Part of a small language model's weights: 3 heads of 32, capped logits.
Each number is 128 + 32 x the weight over the matrix's rms, rounded and kept within 0 to 255. Layers, rows and columns count from 0. Numbers have three digits each.

# layer 9 MLP up, 384x96, rms 0.233, rows 201-273, columns 0-95
139141139145109172126112107130130097186098155188095090076174137072151093122156116172107141093160109098131093126170139148132112085125097146134074121130125132189112116113122120140059048156100113094135162136126161121139196071129136103113130133112104172074187067080153113135142145150133169118
139118130136118106187159123095185143064166100205102077049192140129089112133148131126097154084138129139068082178127076127103122138134113119103101090137103115158228102138056059081143166145096114100105153168127138052131137129151080135069140132102093118178078150163146173204125182128094120126
152164078090142096204075129119204106165136167130124139154147113124125120132136061209129111115204141107136105118163110116131052183128211105142112137104117071102120139105092124058122097127140109120149127091158146101182168131089135170155128087125131177167102092105145111111098120131102105116
088116094128141069083158109128128104096123157154130039140170181138161146087166092205187096100054130126123154190146134078134134170206183117133178133174129117129168104119139116143123175155097124120080127148055145132140131056210172123086177127146128091225099130105111048184108106121131124104
129120133117158181132132142133168097066061117133169151143086091143124032104110089155139112096085142112137139135149113074140132129091124117125101117165114124164134122191110131111139109132158093160166097165084112095130164135170113122107103100106136121078095099123122111125135122135108134093
161150095111134158097146112103132121121159096083175168147135099145134080113174209161078171118097140151114167113082136120145165106080118119122123146177164138100132147152064105111144126125053129091127109148078108067100137130118126160131118152155134189122118091108163174140186166047122065144
178148104139101113101158105151140097125153127144113144178154104117101164124142149075102172157145075178113132051142115117160128079158151124100089127176101116159139115148025131139111116133127145122100182078080127081143120104116096111126108158157133094112119147149169138165122103148221182122
158037097127115194109114156184103124121121096180127154111113142160137146116163119126127169129185111197131167110125119105108147151126080138124142092132068117093114100117140104087090107074113113146163135170109185084083129122157120157112068123149149143100108160138085103125088151091136159094
094091095139162102164188126151092146107157175147081145063130139100083100136121116069114123197133116134121104098154082080150098161164154124076101064134130126102115126157096143149100116109134125157168105175136107112096109083152162164124167134112114130186144172120096137120095143134133195154
137116115115098120066163066107191082112120132201089064132161123062121115109110177159106187138155103130131133079127120113104150183090156111113129136138129103163167072107148100044117128095140154141116226118090125095123121091126152133185128134120129161060090179148178183129184146148103108138
153158170109136130151149132166120122130080172103096082068147152080088122140122088148148136149136179132121079145127112139123094156116146144199151113109116116088055158103118151116130178075139094123119105146113037116138189101157113144110073123181122095161117111171140125063101065149107166147
189083157096102087142171136131117121143090122091097208089081080114102148062145123136118126137121164168148205128100134111115138162104133148136126139102152133128095162140111141108111134123127166128166207076127146096093116141222109073134108118100101098078119173109200081096162167109171139103
143132139101156119106150102158163088139094172154163089157038118146107155157100117153126133099088157149125157098200165140141104135090128083073123142155131171084175065164107141111085182116091063129159131091121129112125114144142129166175179096114160123080123183132107083109182144155187148095
134097095084095122137099105137170146169121123120097120135117157180123156108141121141103097145207125164135150149172097098112070117134132060135120139154083153131111183151122136070155110149128148138115107127138142145127084152068153155133124110137144140150161128130195159147119147143136142142
155118108099125053139143082106142175160155155151168105099135088210053110047154105106114152173104192123107097190086119086147124116156125221164085145135043175101128153093134158164138117155107108150128110126183178138072174063206106137140117115165074119113129089114061103163050145073144132118
136139222117121123109155100137103146176153149102102076172171133141083143165087070134124135166134107098133118126073160125112140134103163119176090103112118152095152156095091111105111119098152111098113172136141110088156131166101155147156113145094106157109154145065143137178158110168164135162
108157068100134108177129156135095201072137076131132099053123193207098077135144095161115130100122156150083157135185176158109139199171102124044092130107128156077079097095135132125120154144099153086137096106099158082143138153095148110158130133060151081181105090125152151096139114085138136122
179133090119135096084116083066158160044119123109129149093172074098139244160198131102128154041145145112124112121170154120100136092087142111131126191155167171133117063089087063163123152144139107104139131086130135134156147083076156049156124093159137158086186125166122080169133114097155192163
138121166097085117145089188142171147120131189110177132081124123114123114091117093129083148140163117169128181134101175137134112150157120157162140088091100134136132111177130104158087117123154104150137113175123138148099124130192104132116174190095125171131128090152102173099045097154111145089
160135119105111154076153121095163084107124193155169113130157180151128107091175104134147205163115159092082110067160096159154193139077132105185124120138162105129143067073159121118086167147119118160135161161109169065148158090154155118189125130105066131156114127114127112110150093123151135057
137172096082143062146122142118072101115115123087121121137157178161117130102142097087099108116163178152157119050187126035109122138128064142165149100152138120125101170162138187085151111172102127111076132153111129117149114063110076110155176135150106136145146112137175087145081122119126184109
124117159139159117131151108147135081146121111148193104140171068086132201127128071170174155120144154065194115118106120154115158166129114150112109166151110164071151116111120167144156117095124111132099147144126122160138098160144098181093104121122097139087115146147149149122120113145136065134
120153158113106144072119179126115133196165124132060099137179141106132135140127170143195092113119125125090131150115139142129078122169049085143217072142125128169088152140121131116140162134122119165109112195093103041134122081159145111100105108143127117139148127186159125096126143062091138135
077095122160137134163116120139129113126113140113161106103147091078150092156113108148135121146129144089115090090140148144140143149088055105094109141135159173151090173166114142107119132109100168099132149173108126130153174098101111141149194119098083136206091097174137102139153145069083080114
089145142072150135193137119076202155154126111148087090095119084106076206144126117133101107156136130145146124184156075082088171164143155136147134185117182160099119192126109135204114151121116215097177157112143052138106133108124142169101148116154123128094128109153067170109101120075137123126
103210202089118104139179194103132092207140158151072099145176141093159162150141097147159134162157076192123085133126109075085185100153148122133141104168112126105157119154086086123119166109105201091143118129156105121137104141104145132080141119161150157108144136135073150092096121091132101110
094083133161123093182151138101101125129151109119165170094093126129121124148141121147108105161100129076151142142124110118108118107095129144144145178155169120142066090148173123162122084154122134141170179141105144169143114074109114133109135157123146146132110109116131118147173101123152096107
139131125162157173089094127148051123131119185106153114145172157138155144112141171097068150094126120121189115084129123100095095160113125119111181100104115133141144142100175096152161113139162143084107124123048139052118191147162100138052112065140095144140088118126180144146156137125136153124
125086151138105092121156190113153117180147170151142123167091100103127111137102125096114208100086097112190147079124142146101141139106069096130093151092125156070106101163192132118126150099156128076107111162160109176135118121118089131101131144127122164123158130178154098106110119122097132075
168142143130127128100135195167170107108111108118061076084143134141152148133130165061048111164108157076160094129141138076120113175079114147106126141096164146137165126148118085112103197157130168033110147117129149109084179117173091081121072088154138112140114162081151092118153195144099112184
138126156148120111113151123135118125127180098160169183158127101072132104145132094124152212119069160140158137082092144115106118135142161111065114104076113195139121092112110122134085144122092180114159121117158104117067182136168146127102095095138083114175081102131132179135109105095136131081
169133073123116143156155168197119105102147135113141089171123116099090138089104102096172093112152123135114091165108123104142158136126059111100117138127133177174067117159142170094156159089177156105135087167189202155158125122180125101134161093150111178041126138132091095131153114106139146103
109177097087116143166121095113082151064138149126166142168157159093104125118123129153134086117119209121098164099177142158060155153130184085118139137096114151080142119111144105110094108183160191111141112142077123108182130146095120137118142094165111170153109140088136110086121122145148128132
127186142105137118132186120168139077123164129101124168165117141180108129041142172117112163087177126112118122131114132121100128138112118094089126110100166124117071173128080149089142122182145162123134108176077078125111224186170086109107128177092159122112102128046152122169121103182128185076
070158193107150161105082176181163092098131143113138128103089196108119122202104142183161121158117140140097113189113163092084143186139122165111149141131145089169187146156133113154121156085104146105117055123139105147150084092201195130122127084054058143116051149161102129156101091155203080133
096092125093151129131145135153097102105189136147147184093107125067102095125202103159142115116116086157171133103084165192129066128087098161153101086179143143175109103155067141163162124100166129130185128127136098108112135106109217128105140150178142201149110152134101151147150114094126116135
165064105085120154120131101163125129189079186106077083148152083100137119145111158096223151137130176172142104082099131156118105135175091109126062149157087060075111109093085112098162137144147146144153127200099122098079099093094076132129119161139156175128120196080159134159143143106213123189
160129089065168150074123119095112096147136166159133080184140145102166149138167216139089197111128113154119102079120133064087114145066142149080097081115140180151229104177175130153136091184144143135121111188115111156145124128106189179152140099159163157158109105095148149130138113147156089052
117158174158082155156177086154097167120112163126129113068149185117093098107164113103190064176107152136147113149142105143122075152192104078064037144137076102184117127098122105228036147155133041121083130141123116178162123129182148151176151127126161112104218187163144145114114131101164137090
145169165144119082134135092125075127043116078149168064117157127190115137105089091114148123114140154098103127123150082072171187118124061092160108106116149116127103085104119099134190139171169138137084132150121131083104083127108140121175110135068113138146146155158141152107135094154130135114
118101146085126140116106186115142169079137114096145122100141110117166134113196140140109170153063205131093174134068105122107075143096142131042132126118078132154087104085141117152125158163132071122156066160140146119154134120093206153199101110107083117117172096123158089147152076077179173144
130135118151147098133120033089158180111072135118110149158185132089103131163080134163100178112164180126088109113102140109170177137137202122133159168131127133172144088096157164076155106090105149146072088122127131166085073115124135141107142085138196089175125114167218077146155117101117109116
109089084160178095096173143153134158133125177133144112187115157110112116102129147109194136119095097144089084070129106038180152173075160118160205126099178131133061180137098170102195112124117132123124147132124109163091181140133142093092122095087101120184135134103116120123168101143097181160
123151149157096138149180158105048130086122136150125119140098106140113076140136159070116161122163093167112133133096113114144182147117123082120138085097088120166129129153115072151158163137173138119130154195078145110133133049139132170144162089104114166149128106122109102217062151128143182098
113205148142169112145156145142100118181179135113087149102088133127135032144202124160125129142130125134108112065161133105087174109110181166101148097152055137158113198136139100180125144188100140085132098117143160072128123131140136113088106080126088109102147151154142179163095064062178128146
150158117094186139148177085128116105065120146134150119132146092138106174132112095167088125159106135158126125069138085160118196149093128123138108123217119119174097100147113088113142253136101122134139106131146172136153128092054114162082077092106092150136126124201109100149095083092158157100
048147121124125129134096142120133166143125189125159149113105124136137133054144165133143197109097096164122127103115139105114153095148120125127123079111153098134092081157142153137104110107142151115117116177136124138131141106143127087130129133161139087123152136185120134163161139128122108091
108116140124188132150119128116127163101196150122133113104122062117098119108113149091133118144130136090096105156098143125101147120138104153078127147156095072052111063161114177141181154210134135115127120135132079204218110098186113092130114116048121151094160176078183171150138148124142103125
102164109173120123159162122146090155142107145092077146137140156103137150109088104177119179133125136122076087150129169108105053130093157189095062113084168201170064124085119134145154143082126134131144127175141084116141169101091108143110116141122106156149142060113081132084129119119135139097
129089165132128094139114117111108136099093168151144172134135108077141156176116077153117137132170165136136133148089063173085088075144126082137126168125120118113091086132103116136137131141178127105138154154175081191151141090071121091129118144139137131119150118165131132071117075144123138154
179164149185111074053092108123120112166078113202116158127134132099071153126141131131082129196186142095149140122121111132156128056194093088106146073159104095106089157136137073116131118145155120138108082145069115108107043129217097118206101084153134152137117177152173153178144125153130153194
163112118104157068189072135129161215094106126132040157101133181136150156106085117142119183126160081156074208126148123111139152120106149171146138127105154101086118118109129056187142149080070088102154137164121108111095113170143149133045130094107093141145120090097156128061169141150108082198
154082142138123149096142134149132150151148125108096157104147137090117128116164135081142132145105146088164115105098117154174121101103116122181146089137143127105136163128142166147121114133195154165141082120129188083084151108098104099129096149053158156124149066136161143174179104109111096181
139183143129132127105121147129092069089082147181163148113168091113089208116118108155150179091126168143136170115094178149080128104090100175152082089166086099161128110141146154091110139121151166118158141093144129092136096122070089105152160119118138152154150127130068159139099176094120115131
166209078158124137104122135134125147076114183127156117142134137066139107076156117138158109152140142134148126124168112117124142110110097151128138107118126143166132073155125129153158142136051122158104102152142134125163174121136094152126099137097142149106137150118093109112131133150138159124
100133046158097090196096147084111124155116189146116127132066182162106040069141119102137129104089107073125137116159177136158149128224108157178098147130124153197118079093112053225110116157072144112119054175177095129087158150070155125122136146132139168181124132084116109157178110078129092091
149123128149161147119168127127142163112113180140129097103156116134173182119139126097134138082170150116127124145133082129119073155116083130194141160095106145039176157102154118115093127134110091133188087127055132146170095113192115140120132156054083181092133113120137124130133151153170120118
149097156070165105113135169113176146115099166134157129133140130164162143106149096150162094133143133097130178098207082094150152123097122113131123132153164151112110129141096133160148158149103176148153093151166060124155112152129054124088160135059171139135086096117059166076119133137095182110
178146084158177135062136103142111165105122140145111138138113072136086143157134123082142131135141091143140084110107129125123147183143115132120099080130198105104117134113179143093135123115183140120117096166124107090143096121144113116124127060152109154216053104100132129098127107131130127154
086124068106181121154097140192149091124088168157096064100129120046099146098170081090133117138128053124124137083152138128156109103133136126166123117118189218107075151087158222136220131112143185070079136151117114176115158103089164153111137128126112122120095109123127139136157163165096165118
153162117123139164131143152165098099095122160131160090102156158196136074138133098103198098150139137122131115107130143126114123169144123135078145125118153114118068103080113097177172144095125127174111121088130123120076073148189118197107107148140114128065157096117105141091092105162166161086
165137182137094087140153130165111117133159103111153191127097056148121113109144111164165192120122080120117113138149121117118143134103105065090132114111100132138089110060167108049114118142194094125085138145122128128112105128171141158089130184129097189096114144110165113150135169086110106085
159099133116140116184138175162135146120146163084127097112073046091189146120075070123141127131149142108142182138086069114103108150099088118084108126186186170112095062118100187115099120119164179136154117131103141115086120169106123125124131145133147170152160045196133099152131139058153087103
150123149042097105107141158105060189113134109197192117035120160120121157156134183122143191073146189135140129121116134135115129162154109159117166122169107153052178147103135135123089169174091065115166116136122085093159161152159124088070133085125163098083168102139177114185142146145176124179
098082197150102141164241097115109088075093172161149116123123121153124088119108112115131160146123102124087068110148137093127112108132170046114132114094152110161118122127158134076129155134114120140118105162172088073181084073126162112157144116113124116154095139181144163156163167059160120085
146171115121137165136155136155189163172077142139096138147098037096163130132122182095150081169141108104132130075076132112097114139073159100133129132118158115074132142111135138137096167097156133109113098129126130132102123144076082158123112171118143128127116091154148084092122130120171109126
151113140139140122114122116165100186107130113141096142149155202090133130122120070175084119129198074144158131078127148153121156130129156144087148069133137122084103154133127159106146148104187102115054194173147152084149127158138166052143146103160152130143162126106116137102151110143111157146
103140147151166052132113155109122069062125165118075175078157150110089103196181140099115140166092093124135215147120155096161082187206152149095064120232105124128080121105132117125121125105124128123070089144094128123111122155091172138092138110154192184117168151120091159084162084132164102130
070097078151145200058114182132129149156078104165142093119157144104124138138106058150141104153157127109105130165102124148088076121106134131121160109218107121149109122243135085137180102101072207163163131140148118156168129101086098100171118081140148122111168084104125133121127124120166112101
109100162097088140078145104148126148151135119117093107106081087114115109106098138124151096149168088149098162126084160151096184079127128060153120130099171098108119089137106101113058114142119108125125159128157234133032136182102170196075076060139129172164098118162136117106165142125136158128
121182080157135127033156107136096125126098075161124138083165177089150114171120117122141122112094135147116129159118092093121116115126087113144131152159148140106095118159119133188121133121099101150147142176113105103101156145100124089111066135086123103124155124162093150096179126147140156139
167175198099182101106159161088117170197145117137155174108048104090126141166164126136066192058162168174169158135085070114114097202080164140119212065089106081147214091141132131103085119135078122019105162132156024222094108133145103202159129119148080139097119090113131070154037139101152097148
090149168142110125132205059164092154155157148130156109101175104112120128104119193157161111106149113186116166114097089177101073084174072083099086133129075195152153139118093153130150129114133043113186085151167086086176096154179154236118160085105112064134159106128152132087097126107107123153
# layer 9 MLP down (transposed), 384x96, rms 0.244, rows 201-272, columns 0-95
073137091098097103124108076105107086096195148105161139172131123181084135162139152049135045134092080160093135144100103152077154095125128106112151150157072091096145091165158113203145145095134109110175149108125101140127159151128081119110159190111147095171087140165152215108170103140158099104
138119125141138113083094145161148198167157145089068141161132085148134158168176174220205186068119169118167149142129165153132096139141113110105098149082098076094116195226184118135106122177102066164154116104125104123166112149157159133137132092084107092164132112093082067096144124107096133160
100145093129090121139140136158175160168093150112112166131096145127100103125134130144110124141107155191095118149144165158190091115135196139085130178121145109135190139109072084176156147160122135132121158103094133118121122080151129119113148151155116097115117136113171146139147159129124139132
103113073152066150053085077135113137148228101176100124094172071152160188137100136099119164162190051092155133135111056156159079098094095148158180174115155121061099068160114246122150169129127086130228122099118117101067095115123128077158108144178131114063110077085120131129166124123160180107
169123080166101081124168117156161129134113106116139142092082128149148172153110134092067116141103129162120140163116149156140131149118118152126128163103134188128069116117109162095124144133109134062136135120126132083117116113148108148104154084144137158123138150111130102122116124132150130120
120147157171162094109110172139155094020113076155166081105117140084124157106056140103102052116149144125140152139115106113109129180118139139171192113088125131135160089146170106134140123143154131111126137127160172164134086107134135079156182115082113131109106164128064061129116147147116108165
078128130148130124139102165111083146145111126138147112114125107119147116141141101170162178112074123085183140096112064077106118155076105153193164086131124128163137168155155141101156074106128095148099087149199102144109131149167188119115150107171145150123155143130078176088143118100086121118
107121147159164107083167101094097133142084159094161100075106109119126087138116177102115131127142176117113162176123112080125121183115164150123144129068148126111149126099129113140125139148125125142091112065135114099151159120169144100166125182146181173128081136112179073117192088143124090134
135206176150116097129123147149158128100175072088088158099101147066122179170144129158143109097130114092119130174167073152077107105066209164159142174107090096105122116110169179097137121097111139145083132144142168121195141142144136035131106222153115137061113124106097153094157165179097106128
164124193122117061106108179086127130187075128148121173141107165146158127123109103135118143136107114156136137182139087115159128078112079130152176053129104171165203154110137048195086121124130146193155098105052152098131132129137121168146122105184191103107103147176133185129078118141055159136
113140114150128155106117160142116137141165079121153173132167114151112168101151185136143108152131081174142122122149118118174126196148142176139148144099141158156142074134138147164117101202108085093073131142171116103155128125095142147132094184128104131116133116131183145114175132128184162056
141133118145108108137150128147088037075177105142152084154100105108183116178099104162121105138102074072126124175137159148160126165099106158127129102101078068179114161149162113144073138156126093104172128144150149132107144168026169149084095093128145152127078132152080092084123094110118126199
101144142117195113126160147121086125134092084101159147059149194125215086082126141076130089141175115102121149128117135160107138147145144170120114098124116093119084173107178107141141093158187115140132123111112116173170161156046129180117109152063109167120133062154074158176096073129085179187
116135104172090120124130107133148059114123111122118159149146094164116148107138112126137119138127128150126130118157126146152115090132139121121161166128115116143141132126088133130135167079101137052141116101117123131145120116139120099123173109156087125086129202140151156104113141153171153180
096126163074154144135084191171122112109113107119090122118109088089180071130119181181131111114176079119144178104120125135101153148116073127155103106064122120173144107155157099037122107136150118092176085093141102168141095202114163166092056165088100099159159102106127110130119073183106154092
079144104140111130091124143115129119118078084116138137158135152079100097134124148086144117122144144149140124160137131121182132114141108174128135187180171130128136148105118120156171127152144069096127141113149115140135110092111140136133170125162132100130108156134125104139119149118150154158
142151110136108147100126152157195109117071119118103115059188137134121162091101119164136100116103123144046128068176081123146110089206122104156175161157123131098180137132125132187123130104199135101108199123040185143118208090124032201140171165076091147141096123078170146033116046135135124164
147041196127106161153155152175171153127173185116080106105035098144171128089072124065094126175117099118175122138146076115127107172168156169131101115122122113136138107142073222081141116221131137120097100144172114117106125209175190134090126117105163091124143115126134165096163147152083171076
148120108155105177137151127102135085138141115109126141123093105145150163105094138145123132106067128160159101095133074127131163120125114114127126126177163119141137103094113149086110142171149119114135091140161145098170103139108126153105086159147152108142105160163176150125145135122201108139
105093088062121152142133134177139156133109158174117139070088149148153157147076137143138147080128144132180067168140142108113119192168119114113081126108104137120141128055115076135100135097131086112125100140175116077196125133178111254161066096140171121157091167126095167149055098131120121170
154152124098128152056061094074095151146137062084117138089090168115152104139129117121123117106158133155138146149067086161148151153142077118141112158131166096145116085125151106098100082109158141122051070115150135091101173110114172124116153107164113160115084119130142117169075133122096127212
129087137130112104129145157123137176137083084137102158101114154116126109079170160067161093129116097149120125125163108134170150141065123129070128133146170151130112151158097130169179115148149086115144160150196119153125120132107162130108142143154115097153153155101183087082147145136145158091
123115133081154155142120062134130149136087192101155155159137071108143148153080112117130125060129142126113120076133109120123144123144142095155167153147129155163134149095113172081070140120152164028150115125111138176113173134103077124075141180049098075096132147094172124133127169099138136159
168109114162095113170100137149152139158162141094136157188083104139106153103113096154104101169090092096143107129092175101110058126118103140187113108158175114123104197110094118163168133126101111086123134182146222130139108151120168131103095123099087137183095157147120097101197065123090103078
134126086148095124096139121104093097099118115215119159155091035122111195128148128162164151135141164132175113162049082171096169157129182133108222106105114105113149153163124139113098133114105082141128096094164142160131004141180130088184139121062105134116104095176130137114226064150156036155
131098090140079123069100105095118103132099094102117169153112096121150122065112170144125131155112094130128129155148090158169137155134112151125090138124149082133086130119082113056109186154118101106183132148133124168093171105132161115095101145126134101158082155095178115139213132112114136125
103107120130123125155116150138112105141135120138144129126148123138166132130118128103134172132147100169156140104138105128107131115150102124169111120132062153150142107120105141150128120223154123117137083108140123122124096150133134131153155110166120077130107144155144136082093142136171133110
060193129131148193143133135139162116126134125246108096096115110112079155118113102080121122154084105139160136149118108135138171113110112119180079100075141134147182140100086089110148129133106132143150141120166213131180124109121168158151098094220082152199093160118080160149095172131118120148
101082103146139158099076128099159133108153135167106164097110114121109126077117137093114131166101125151103134112104157155184143120095135109136152111111119140159101114097097113147170175161185117113149133105137125097142067126157123158145140162138142090114174111163096135092109089111123095127
153105162132118117126142209194170185131139138127114150134146142092133167089197107152148096111074089099061076098179129099130091119142114111096150116119183162172153222112129153154159140138119082159128064146110147140154119173049148072138104140095133163180144180108097140082150101175135129064
137146137147182104115104090113171139144084131122142101105132136130138148136137153138143147101088098159131069141151127134168095150099168186125123140147077109154213101118123132127059140141115061102112068105164138115153090184124121140045169131122137121114176132133148163160081115175126122150
169121162106159056080107116123137215152083136097133115084143170155100090159138136106075095139118131164115142118149120176139085136103113138124128143113182115140134169093161123176088153137103100209116171124104111105144141099167160150083147146111146134124169170121169117103121121212131162143
105163063119144120134135123088133110117124129114115160095065140136110116108138145159143147142140161183102098117124127082137184094102120126169068138126133111169193081082098120151151126184127104128118134131158132171147148140138134126131085104157148123149127120139141087115178127100139144148
117075113093093126130147105064083089118147108113109123151149082095125123158135136140147127176118140160165050121133075054139116084123130080152137092135102173207103118111148164164102138143176053146137157113129159164113126103095154173135138119179166170125120072191120122141129078131124118095
079090141116107076090171106154117036136195105096156103118097072156164220143140136104129113120138128139069071117110136194140021136111198143101138140120141174170165139065107148151073207122149161168135177157143173115071067119089048127175179042167131177113179182190095104098124053083157171052
060104142102082120147116172061153189127143110088142120244159111123167184142051108121122147113146124092122114159158074124095105158089120085084151086139109164092100147079140119125152110116078102114109036135132127158163166194151088126114165099154082106109125144106136121090100143156128085098
196100143168188148130171154126104204106120086072160111153131129098154145097145132118149133098064091133193091134176121090099166127124190083100120116201175147148101150136146135091133086127091125122160107119135125150128164081066130108095093157088115106190159129100080066130128130121130176083
172154139140076107137228070162131124204148177143124116109136173189105088124145039206114124168106082127166172120196139171134091085186182140121077185150118095149098145183115130174125143117141167160191126105078193096087141127118102090092113157105136155140135141127120193101111145125114141129
138148142137116069141155101164127074147125196122119140132172135104145145147093113147101115127076148016168103104098126037123166112145097132125137140113115088112148119151135172143145121150079139209159080096094140131173153101151145047150198127092125141144063114112153223194082069096042183219
102137124141114128119140082148104111121098136092138157158108096121076099109103125095100106126112140154123106132119147103196094134132110135103121123113111169146103109072075122119125167159146135075139111126127120116104081125107130130113078096142076098127104172142138110146144071134127097145
164192123143181080097118148121102090118180137129094110085104113101105100114143086169102089136126159157158074158119092176147138166133103076159070106149152151155145118241161146163112131145099147199086132112101111119096127125169115133175087215161174100180069163140123129124085144137137087214
106093145189123127090150065138091085141153106170156157071161161177112096203099158087081090163131183119089194180105173199061163160094090142159150171168096100120138116083110171108095136136073175141117126134104192102173187106107174073161172146065143060057128086127132129153174090095136137165
161143143148089111135150120052093172131149177158154080144132124129124124145113134134213105119138141110141098104131130105144132132142110137080158106119119130103106152093134124152114050164158133170116104152146126180149178128190135094223128147211121165133130108141135075109105128142146063069
087108111194079143139117128080131105125111175144110124146104149129132197100132143137172109146127125124207125158142095098112114164138088082160156138078114159124103085112085151077089188151072119111180139139194113131112139160166115125150086139185132114190148118086090158147061141101159113152
097115135078093122102137169102089159115189121202090117087136164148098069122160132098109088165132136070091107221107102045144161130143115096154109179143119088049087158050082127139141155142148130140146118187145172202151198100120096121117184158134099096093172083133167180147155101180173154152
129143187151176083072132207131159088164129080131150149145140162138177081132074160121103182116110112162129130081074101133100150060155144131184121098106155172223119109000138081156075121133075152107141142121093101159121109092133100119135158104091103094099122073076151065134101120152142161189
164107138162159154097102108137149061116138106113109140120139174125118123135105078108148078139126138129160151108114162133140086157134148178167150140152110148108107138116119079152163125172187137129119140085104114149139115133113148147113169126142157158106122136118164147100114113118145131105
136130114201068194145099141104127096137097021192138135111102193081150177156107112151155118180193147115132140130099170119155140142144101161171092120168126175098139139113139082145166162123160155155099041153118134131162155173116081111118165108128115181153159134187121136144115098102039111153
083097166158127147105157141093118133119120098184193103100080150099147156153093114147072158157108210157154150138105132164136105106135171143145159178117046081136135155173087142176099109126126140160124140079099124103114099141122155152123135088139146155125095141196131144118111137159116131117
105162164114109112096143138104186101134100109150160130099082136082101131104115097126080134142103155156115133159127185119144206144139125105144169160101124134133138137164147095107123162171127116108113134098146100092129129072122085097108108089165129099133117127131064108127105157122154142121
104112148116147169180113143145083132150138167041098154125143146133125141115081140125098089051129133158084092095129109100111079189130117123109119121150144170102171050167101137118147147140095103103088172134163142099177175147096140172140122123145047140158169099155160126126101183135113104122
181148080090111072100151086093033133165081161157097131134142146079120123104105144117165070148138089146121126128126087135099092204114160067105151082113156130202083137129153149157170074111171135163135164088146133204186138129050132115185120097136141106127122123116108163147160100113156185142
106100131109143126173127165120086154111128120155116114120137097124137125133134122164163158118105046118108131179149164108096131117055136094161073069112099122117117131148104120108138141103061136134124101098110130143131104163143160142138152100175089108114074145115097130093117145128114135149
133085175108107157136203109106156163148151121094113102208127121089119138116122115065129080150139134117136143132117085144172105120158184129109164185136133142094129131143123136152127103133133073164118086144106147152094095112170102112117139149141121125113138136139112082136105150191167150152
085164080089103152105128085119115118138118131116132132101099119148103082128154178099128118123123132120108180104065144143177149165106123117131158138161176114119113148109136123125094108144148086056144154136163149096117115115078126071113130147134109110139148162140160128156175119157124135128
168115113153102150175152071129120175146108116147087114112170085151164123136119139130169101098189098151121076180044022115224179162144130156091116073113089043067148114101132164142164065159152099171093208145176097147137225113123100149124152118099129225134101043141146125105100116080112088144
107142128126148122116127119135122073158122152142141174166206175145194105111147124195109065158171172127145102121120127088138132149138088075169073046165103104148096073089147115099078120143092133087129141134196110147137189150114117089145189166163163056100119147127127114159140151125124156180
128133080143104146155198101153137139122128122125143137110132103091118086138120106125092063133116097209170149146113171174085117135168107081092065173124104167135142088135104114150149081129153111132081123142129138110099086125086184123113096158164150158127114149148125132141106144080112081156
062058164092138119140112166107121120154141098144110118143122110134201101091100176126167095143135107117097118086110050120151180113142116080168110159138129139113128108188112145098120183160140135120144126115153089128090129210134137069108126139138117095102171138179099131150163125113090171201
101185080122186109013145117135165113132172148177197099081046156139139174200115131106130147107120095121140152109111130167131162157106127105101115140097151104124121130084159117137031092117088152083119127072140043098103165152161125095087150138091137089096101172121133145168106079103125169158
111155132092121126083078104128132131150112130094106197125179132139122160137125166085140101091141132125089126081074057147137135098130113083107193141126104115103095144068115127155147141165122111096098114117118132098102142133165126095085113124106141102096103133117148084138188105150089105117
143127081152122137104134115131119083163127174058179115131171108171103157120185148110132100082167101143124131085146191157170106117151137125123153182126123183124136104096151081161145120151084138086140162167172137113164118081117094098187168151146135120118129143121147088159144133129114097118
114138166159087075154196133092105077122203094195090119149109156119172078188084094130048148150123142139112139156112076143129100123165112152163119162066163085110140097102103176129127161116111084146136126101105141114153090132105126204137122071108099206152104158092207114161153091146157160166
168162053156182092119139160099154177183138157099130073139066093147094128152114150188133172152104132140143147163140154180147224097103128093181137187131128092105099120170143129120076125141086145131110097109138128154160060143156097096148153073183103160198078116148118107142140167167151092044
077118109162099144144157108175125132146197146141174156071095191060120118152135088139090142122122142041076150139093144176130126160148140132074129189108141143152150173140086117174181097067100097151091081089130157086105121167131129088117149155118123120069126199150183117108158164178003095083
089130089101097125143132097152114082138125138124135115129175155144147101085138128124157167112119147125110129151139103147170158167142126128135118120093094129151109107146081066136126147166136128118140100133132120137167083144170103100122142116167079127151101156128107114119101157134111094169
096124105115092182151112097136122109123138143102103172135143116106120063091110158109088107144180122159149163097119134130141087115157128141146137132087157121171115127138100139145108159154140073103108134146152183122154149122147111162108148176158150113129161137131125136153108145124166094104
137104134105056180140138095127137112161128090153199106155098171161198048136104104136175061101144164044141063145092110169098107094090109183156176097079110144159139099196154107129129103137139070092167085133148121127099084161125185191135160136089072102168146104122144117142114108105054151130
093138073121111145100113137153149080123093095115117169114105128111104105099126142083118127143130168125141133099119154146183113114131118152126143178127166111188119139132141138130124126172112136125151194125144114135142134141138145132094162116163123080129136160131125120135091154119154114151
121155101139134126161134115161079121151136120162158109093146178115179124144089129094097191143106130129166123173143109120177104157120128195074148140141108144147135136121132153159148146132103172152161088198105129117161124093152136097183179093169125103058135155083124110144069126139129152127
105100106171053124187088112070134112144119130116132138137124092147092146097106118141134139179138149172145159167157140144161115118111135115158160115107122194160181152133114132139106153129147112165153162122116159147146093128099125146145157074170142131167064138155149203127136132089116169057
108093121077110067147162146130107092091121186069096130175177112171063117130165130168120136112152157142158080110120148147085100126110076181146060166170108140095129133234169226133088081163089086144107099090124155041108105103127105121117135143090073102174096069142122134148152135150104109140